config.yaml
n_layer: 11
d_model: 64
n_head: 1
n_kv_head: 1
head_dim: 32
d_mlp: 192
vocab_size: 8192
activation: "swiglu"
norm: "rmsnorm"
norm_place: "pre"
norm_eps: 1e-05
positions: "rope"
rope_base: 10000.0
rope_fraction: 1.0
qk_norm: false
attn_scale: 0.177
bias: "none"
tie_embeddings: true
parallel_block: false
init: "normal"
init_std_qkv: 0.0625
init_std_o: 0.0
init_std_up: 0.0625
init_std_down: 0.0
optimizer: "adamw"
lr: 0.005
beta1: 0.9
beta2: 0.95
weight_decay: 0.078
lr_head: 0.0105
grad_clip: 1.0
warmup_steps: 285
schedule: "wsd"
decay_fraction: 0.456
decay_shape: "sqrt"
final_lr_fraction: 0.1
batch_tokens: 32768
seq_len: 1024
doc_mask: true
train_tokens: 110400000
steps: 3370
dataset: "wikipedia_en"
Each number is 128 + 24 x the weight over its row's rms, rounded and kept within 0 to 255. Layers, rows and columns count from 0. The size above them is the row's rms in percent of the matrix's.

# layer 2 attention query, 32x64, rms 0.151, rows 0-24, columns 0-63
size [122  74  81  89  99  79 106 130  73  69 158 198  86  85  87  95 110 120  99 130  87  72  70  56  72]
[[ 94 135 128 153 110 126 133 100  89 133 148 174 124 146 119 124 140 109 100 103 161 140 122 151 101 132 174 111 145 141 105 113 105 108  91 153 174 115 102 131 106 114 121 114  83 135 148 162 110 142 162 136 178 160 101 145 116  99 101 131  93 154 141 100]
 [101 127 120 141 102 163 117  97 107 133 141 150 107 136 113 100 127  93 123 119 116 133 120 154  93 115 178  94 148 132 155 103 110 125 103 185 173 112 118 117  96 103 100  96 109 116 147 138 118 137 153 120 161 152  93 130 116 107  91 161  75 134 144 109]
 [124 160 122 123 134 106 129 165 138 121 122 179 144 155  95 156 138 164 129 102 128 123 131  96 163 152  99 140 108 167 100 148 120 123 172  88 120 154 125 153 170 126 138 162 138 119 113 150 123  89 128 150 133 125 144 138 130 119 166  69 163 154  98 118]
 [116 140 172 162 118 121  87 134 115 153 156 162 102 179  98 129 166  97 123 141 117 155 144  86 136  96 135 126 170 133 141 164 152  79 135 151  85 160 137 145 129 113 156 120 111  98 132 138 117 133 156 134 151 145  98 157 134 153 138 124  95 128 109 121]
 [122 135 170 171  95 126 115 112  98 139 166 154  95 151 110 126 171  98 132 131 138 153 127 114 117 120 164 117 158 137 135 154 122 103  90 141 127 143 134 149  97 128 138  92 126  98 131 148 106 152 159 133 179 180  88 153 126 124 117 149 108 161 140  95]
 [105 105 104 135 108 154 133 162 126 116 123 114 115 114 163 112  75 124 152 153 108 131 101 139 102 129 137 101 119 108 159 100 121 183 108 155 130 106 153  78 107 102  99 104 129 148 143 133 148 130 118 101 101 127 146 108 154 143 101 195 107 135 164 121]
 [ 97 152 167 156 118 112 104  96 108 150 132 175 133 148  93 121 164 106 104 117 145 138 165 159 111 133 165 119 157 172 130 126 119  85 128 131 151 147 133 185 126 122 130 125 116  92 120 137  96 159 145 132 147 163 115 154 105  99 114 104 117 135  91 109]
 [ 88 152 150 147  76 146 132 116 102 138 152 157 128 134 114 119 120  99 106 136 142 134 136 154 112 136 183 116 148 143 147 119 132 107  93 165 155 135 147 152 101 120 109  70 108 119 147 125 117 169 141 129 165 169  91 126 121  96 103 154  97 163 127 125]
 [141  93  95 105 142 148 147 161 154  98 110  84 153 114 168 127 104 131 172 139 118 106 163 112 137 122 109 113  95 100 107 128 115 170 138 106 112 109 114  89 133 127 115 118 122 159 117 140 126 119 113 128  68  76 145 109 156 163 128 143 158 109 145 146]
 [184 157 112  74 180 152 111  99 118 123 166  94 127 138 124 109 140 142 117  99 143 126 108 100 119 130 109 143  81  99 133 119 189 105 121 127  95 113 123 103 152 105 148 117 134 132 141 139 122 140 125 152 121  67 161 139 126 165 138 122 132 128 135 137]
 [150 128 129 109 194 103 134 151 154 147 116  88 156 126 131 126 133 140 113 131 111 132 111 103 140 135  79 172 101  97 112 138 171 121 149 107 108 131 123 130 183 135 141 160 143 139 128 138 138 111  99 143  89  93 173 141 119 135 163  84 146 107 115 126]
 [100 105 142 140  99 147 133 129 110 130 148 139 112 122 149 109 118 105 147 127 146 159 120 132 101 123 170  89 142 123 134 124  96 151  70 136 153  99 132 136 102 107 118 116 117 139 149 155 130 164 151 113 157 169 101 130 145 108  85 182  90 157 183 131]
 [119 121 115 157 117  89 136  88  97 118 129  97  92 137  82  96 129 130 131 146 126 154 114 148 112 116 148 135 128 122 140 194 150 153 131  85 196 140 123 147 102 163 115 123 115 191 134 156 120 151 113 125 148 113 123 134 138 102 126 102 135 145 122 111]
 [171 102 135  78 131 145 125 110 169 106 134 123  84 123 160 144 128 113 122 163 123 140  98  99 131 106 135 123 135 108  87  90 137 131 112 104 177 133 131 137 112 147 130 130 154  87 139 114 116  91 150  99 134  93  96 168 124 159 101 144 140 151  93 103]
 [102 120 132 153 132  92 123 143  96 140 120 147 163 190  94 132  80 132 150 131 123 127 126 114  92 156 161 108 117 102  97 111 104 135  94 121 125 136 113 162 105  91 128 124 113  97  99 116 114 156  95 125  97 128 149 138 102  63 114 106 131 124 103 144]
 [173 124 126 106 120  94 113 150 123 131 134 151  97 123 100 158 128 117 133 181 169 139 131 117 163 105 138 151 172  92 110 162 102 172 105 132 149 128 191 105 160 148  92 131 147 128 105 142 126 173 110 126 123 146 145 114 129 100 123 141 157 122 125 132]
 [ 88 149 146 171 105 119 118 107  98 163 153 164 117 167  98 136 144 154 133 140 137 154 106 108 145 105 123 123 161 141 101 181 121 109 119 111 104 154 130 171 138 114 173 161 127 113 135 158 109 138 168 133 154 163 119 149 150 151 136 100 114 155 151 113]
 [ 81 151 134 156  97 120 114 130  94 155 142 198 114 164  84 132 161 139 124 106 151 140 119 123 132 132 149 106 149 159 108 137 102 107 122 121 138 139 121 174 139 107 139 135 110 103 121 155 107 123 166 138 165 169  93 149 114 106 127 100 120 161 119 102]
 [173 119 113  91 163 130 146 131 151 115 104  65 154  88 157 136  91 144 117 125 140 110 134 140 130 124 100 153  96  98 135 125 145 151 151 108 125 123 135 108 140 152 111 144 137 153 119 115 151 119  78 130  76  93 174 102 131 142 138 125 155  96 127 161]
 [ 86 147 141 166  81 126 104 117 105 143 163 180  95 175  90 148 150 112 138 137 116 143  95 113 142 133 160 112 168 172 142 132 115 104 106 140 141 154 140 151 123 105 128 105 128  98 128 137 116 124 156 138 164 168  98 146 121 118 129 133  99 162 117 112]
 [126 150 153 142 125  96 121 119 124 134 159 176 131 153  68 144 156 110 120 121 111 136 140  96 156 107 142 134 154 180 115 119 139  81 142 160 110 145 114 153 143 116 128 134 150  87 138 140 132  98 156 135 173 138  71 149 116 120 136  88 109 144 101 118]
 [110 139 162 168  91 121 142 104 125 175 147 134 108 129 125 122 150  90 127 150 146 135 122 151  82 126 162 126 179 151 145 133 136 142 107 151 131 141 140 144  89 151 138 135 104 108 158 151 122 138 144 138 154 171  85 146 127 104  95 163  91 150 148  87]
 [154 117 119 101 155 129 185 141 157  94  99 101 154  93 140 126 122 128 117 139 144  93 152 153 145 169 103 164 113 154 119  79 128 134 168 118 136 129 121 129 137 167  96  88 132 141 114 115 125 128 106 141 107 103 109 108 106  82 145 118 148 112  90 161]
 [134 130  94  99 135  96 156 151 134  96  76 132 151  83 116 105 113 119 124 108 141 140 152 147 176 161 117 138  88 144 135 153 131 132 169  89 143 115 116 131 140 148 110 139 129 166 102 131 120 131 115 111 119 135 175 113  99  94 164 104 188 121 129 126]
 [189 142  96 126 140 102 143 115 156 141 101 106 131 128 145 114 104 125 116 119 126 134 103  87 139 106  98 133 102  62 129 167 148 129 151 108 100 107 129 117 103 126 115 164 136 167 110 186 164 120 114 125 124 102 169 135 157 147 140 153 144 144 143 121]]
# layer 2 attention key, 32x64, rms 0.154, rows 0-23, columns 0-63
size [101  75  79 125  99 100  84  66  77 108 108  78  86  91  94  94  88  91  93  77  91  58  93 125]
[[146  94 120 135 118  85 157 140 155 109  88 139 107 148 137 150  89 117 156 101 135 143  95 103 154 137 139 112 172 120 160 121 128 118 115 156 113  87 112 118  75 128  86 131 127 156  93 108 158 131 125 121 109 142 104 143 178  96 126 167 141 115 152 127]
 [142 113  93 110  99  75 146 144 158 112 109 152 122 130 133 154  94 133 126 104 142 151  95  98 103 116 144 103 186 120 141 134 109 144 110 148 116  96  99 137  68 128 110 119 104 146 112 118 145 137 121 101 123 156 107 133 134  61 128 167 127 134 155 143]
 [142 120 138 132 172 134 130 149 114  88 133  95 146 102 167 127 135 133 104 164 112 107 197 138 151 130  86 152 100 114  92  95 130 116 145  87 109 148 135 105 167 133 125 131 129 149 147 120 121 114 124 133 106 101 177 141 134 153 143  86 144 114  98 157]
 [139 119 130 102 161  86 158 163 136 104  93  97 145  98 164 132  97 146 131 146 129 105 165  78 151 144  87 118 123 115 105 117 131 132 144 145  99 100  95  98 118 129 132 138 120 152  91 120 156 101  81 116 102 105 133 126 141 103 168 135 148 107 109 159]
 [132 107 129 106 172  91 171 166 152 102  90 103 150 111 142 132 121 142 126 114 144 131 163  79 132 123  87 117 151  98 140 113 139 126 157 117  89 105  96 116 101 144  84 137 141 142  95  98 166 122  84 109  93 120 127 132 158 106 131 142 151 117 126 124]
 [104 136 112 150  79 147 103 118 123 139 140 134  83 152 125 118 126 116 162 135 136 176 119 103 141 113 168  89 129 126 155 125 103 132  87 142 144 115 169 145 107  89 141 108 104 126 128 162 119 137 120 144 146 156 116 175 150 135  98 173  77 159 139 139]
 [164 115 150  89 182 118 171 158 138 141  95 131 143  79 142 109 101 146 129 108 114  83 149 134 110 133 109 139 142 117 122 137 134 146 141 139 106 121  94 115 147 178 118 151 150 157 110 110 147 104  95 104 131  92 142  93 117 114 147 116 175  97 139 117]
 [165 104 130 110 128 147 119 148 146  99 108 140 165 114 134 114 137 112 136  97 144  86 111 146  83 140 131 114 144 120 153 128 100 158 130 143 106  78 105 131 135 172 193 173 171 135 140 146 148 131 115  94 134 117 135 101 142 125 127 151 157 114 174 106]
 [ 96 132 132 119 122 143 110 105 124 161 152 120 107 183 135 132 162 115 146 145 118 152 100 123 147  90 151 139 125 112 134 121 161  78 140 120 124 177 190 159 125 120 132 108 122 126 124 163 111  90 129 165 150 126 117 169 111 142 113  93 101 160  94 131]
 [153 127 137 120 148 109 151 127 157 107 136 119 161 101 158 152 106 146 130 133 141 111 125 123 137 137  89 152 124  99  92 109 123  92 147 127  98 101  87  76 141 121  83 151 116 134 109 110 131 123 118 134  90 111 143 106 103  91 179  86 176  93 124 140]
 [144 129 133 116 189 104 163 146 146 152 111 104 163 133 131 161 123 126 102 147 109 104 129 125 162 141  92 174 136 133  94 105 173  96 168 142 110 145 117 108 149 126  88 129 133 114 127 123 138 104 116 141 102 112 123 120  99 139 151  70 165 128  94 142]
 [139 144 173 125 188 132 142 141 127 154 139 104 183  93 144 115 120 106  65 151 143 132 182 139 127 167 114 147  83 137 108 110 145 136 148 144 131 139 136 109 150 140  96  96 139 125 145 156 136 132 108 146 139 114 142 104  89 137 127 106 139 160 109 140]
 [167 110  84 100 148 143 100 118 130 136 141 157 130 133 131 138 162 146  92 115 116 128 103 185 112 172 121 137 105 150 120 129 118  93 149 144 133 108 119 151 127 132 115 185 148 106 113  71 135 102 118 112  96 102  98 131 118 151 121 140 140 123 104  73]
 [101 109  82 155 139 113 157 107 126 115 131 119 163 105 113 127 159 142 104 172 142 134 130  95 156 130 117 127 104 146  96 183 129 153 172 121 105 136 166 154 147 181 103 147 124 136 141 123 121 128 107 122 136 111 135 141 116 139 112  89 188 138 107  93]
 [129  83 125 121 113 126 142 122 103 132 130 187 114 122 170 118 114 124 114 119  94 103  80 148 168 108 164  98  88 149 119  94 152 113 120 120  96 134 146 131 136 121 107 158 152 142 112 185 117 120 133 110 156 141 118 118  83 151 125 147  86  97 122 143]
 [ 90 117 134 121 110 129 147 129 116 131 108  86 119 117  95  94 122 135  72 158  89 123 179 129 129 147 133 129 163 142 126 100  96 131 167 124 147 106 120 125 103 126  86 147 181 145 109 105 166 116 138  81 154 113 131 161 132 145  81 124 115 128 136 129]
 [153 106  96 107 134  98 149 161 159  93  96 141 146 118 155 146 108 168  98 114 127  94 114 147 114 127  96 126 121 132  83 110 104 135 125  75 130 102 125 101 103 162 111 148 118 153 109  93 128  99 126 108  81 115 176 139 159 140 151 135 135 118 100 144]
 [151 106 111  87 118  95 164 151 148 104  75 135 135 109 146 136  92 174 139 140 123 113 125 126 123 117  98 108 134 123  87 138 114 152 127 124 116 103 113 110 100 149 117 157 102 164  84  82 160 112 105 104 103 111 154 126 147 107 169 143 128 101 109 157]
 [119 158 146 166 138 169  94 105 118 150 180 119 125 150 127 123 165  95 125 135 106 143 104 169 142 155 145 158 116 148 146 106 129 102 119 110 133 166 161 144 174 127 141  95 148  98 162 171  93 146 149 144 156 123 126 143 101 153 108  99 124 132 126 112]
 [148 115 136 105 139  91 163 189 156  91  92 135 126 120 127 127 113 126 127 132 159 112 137  92 118 172 131 117 151 102 143 142 118 153 124 130  74  90  84 110 110 142 104 155 125 149  82 120 170 114 123 101 123 133 129 121 153  87 132 156 149 132 154 113]
 [150 113 138 103 151 105 159 141 150 104 127 117 179  96 148 122 106 148  98 146 113  84 140 155 129 111  90 151 135 129  70 141 111 127 142 106 102 104  89 111 165 149 134 154 138 145 162  94 150 108 130 118 104 117 162 110 110 126 143  97 163  88 132 143]
 [146 112 134 102 140  89 154 153 129 126 114 104 110 123  95 148 119 150  86 124 112 104 133 130 135 156 111 143 143  97 134 155 150 124 149 107  67 138  97 123 126 158 111 125 117 143  78  58 145 105 107 135 112 145 128 149 140  87 120 132 175 133 108  88]
 [130 115 168 121 140 169 100 131 119 126 140 102 200 112 129  97 124 107 117 120 135  85 119 175 134 158 109 133 114 130  96 146 136 146 137 118 154 142 140 146 149 166 162 120 145  98 183 123 127 135 121 141 138  93 136  73 114 135  96 121 151 104 151 104]
 [132 121 123 139 174 142 132 125 107 126 145  88 154 122 154 113 146 127 103 141 116 114 133 166 138 139  78 162  76 118 115  89 154 112 158 124 135 143 143 124 170 137 165 125 157 112 153 105 130 112 118 121  92  80 151 110 113 159 143  84 154  92  99 137]]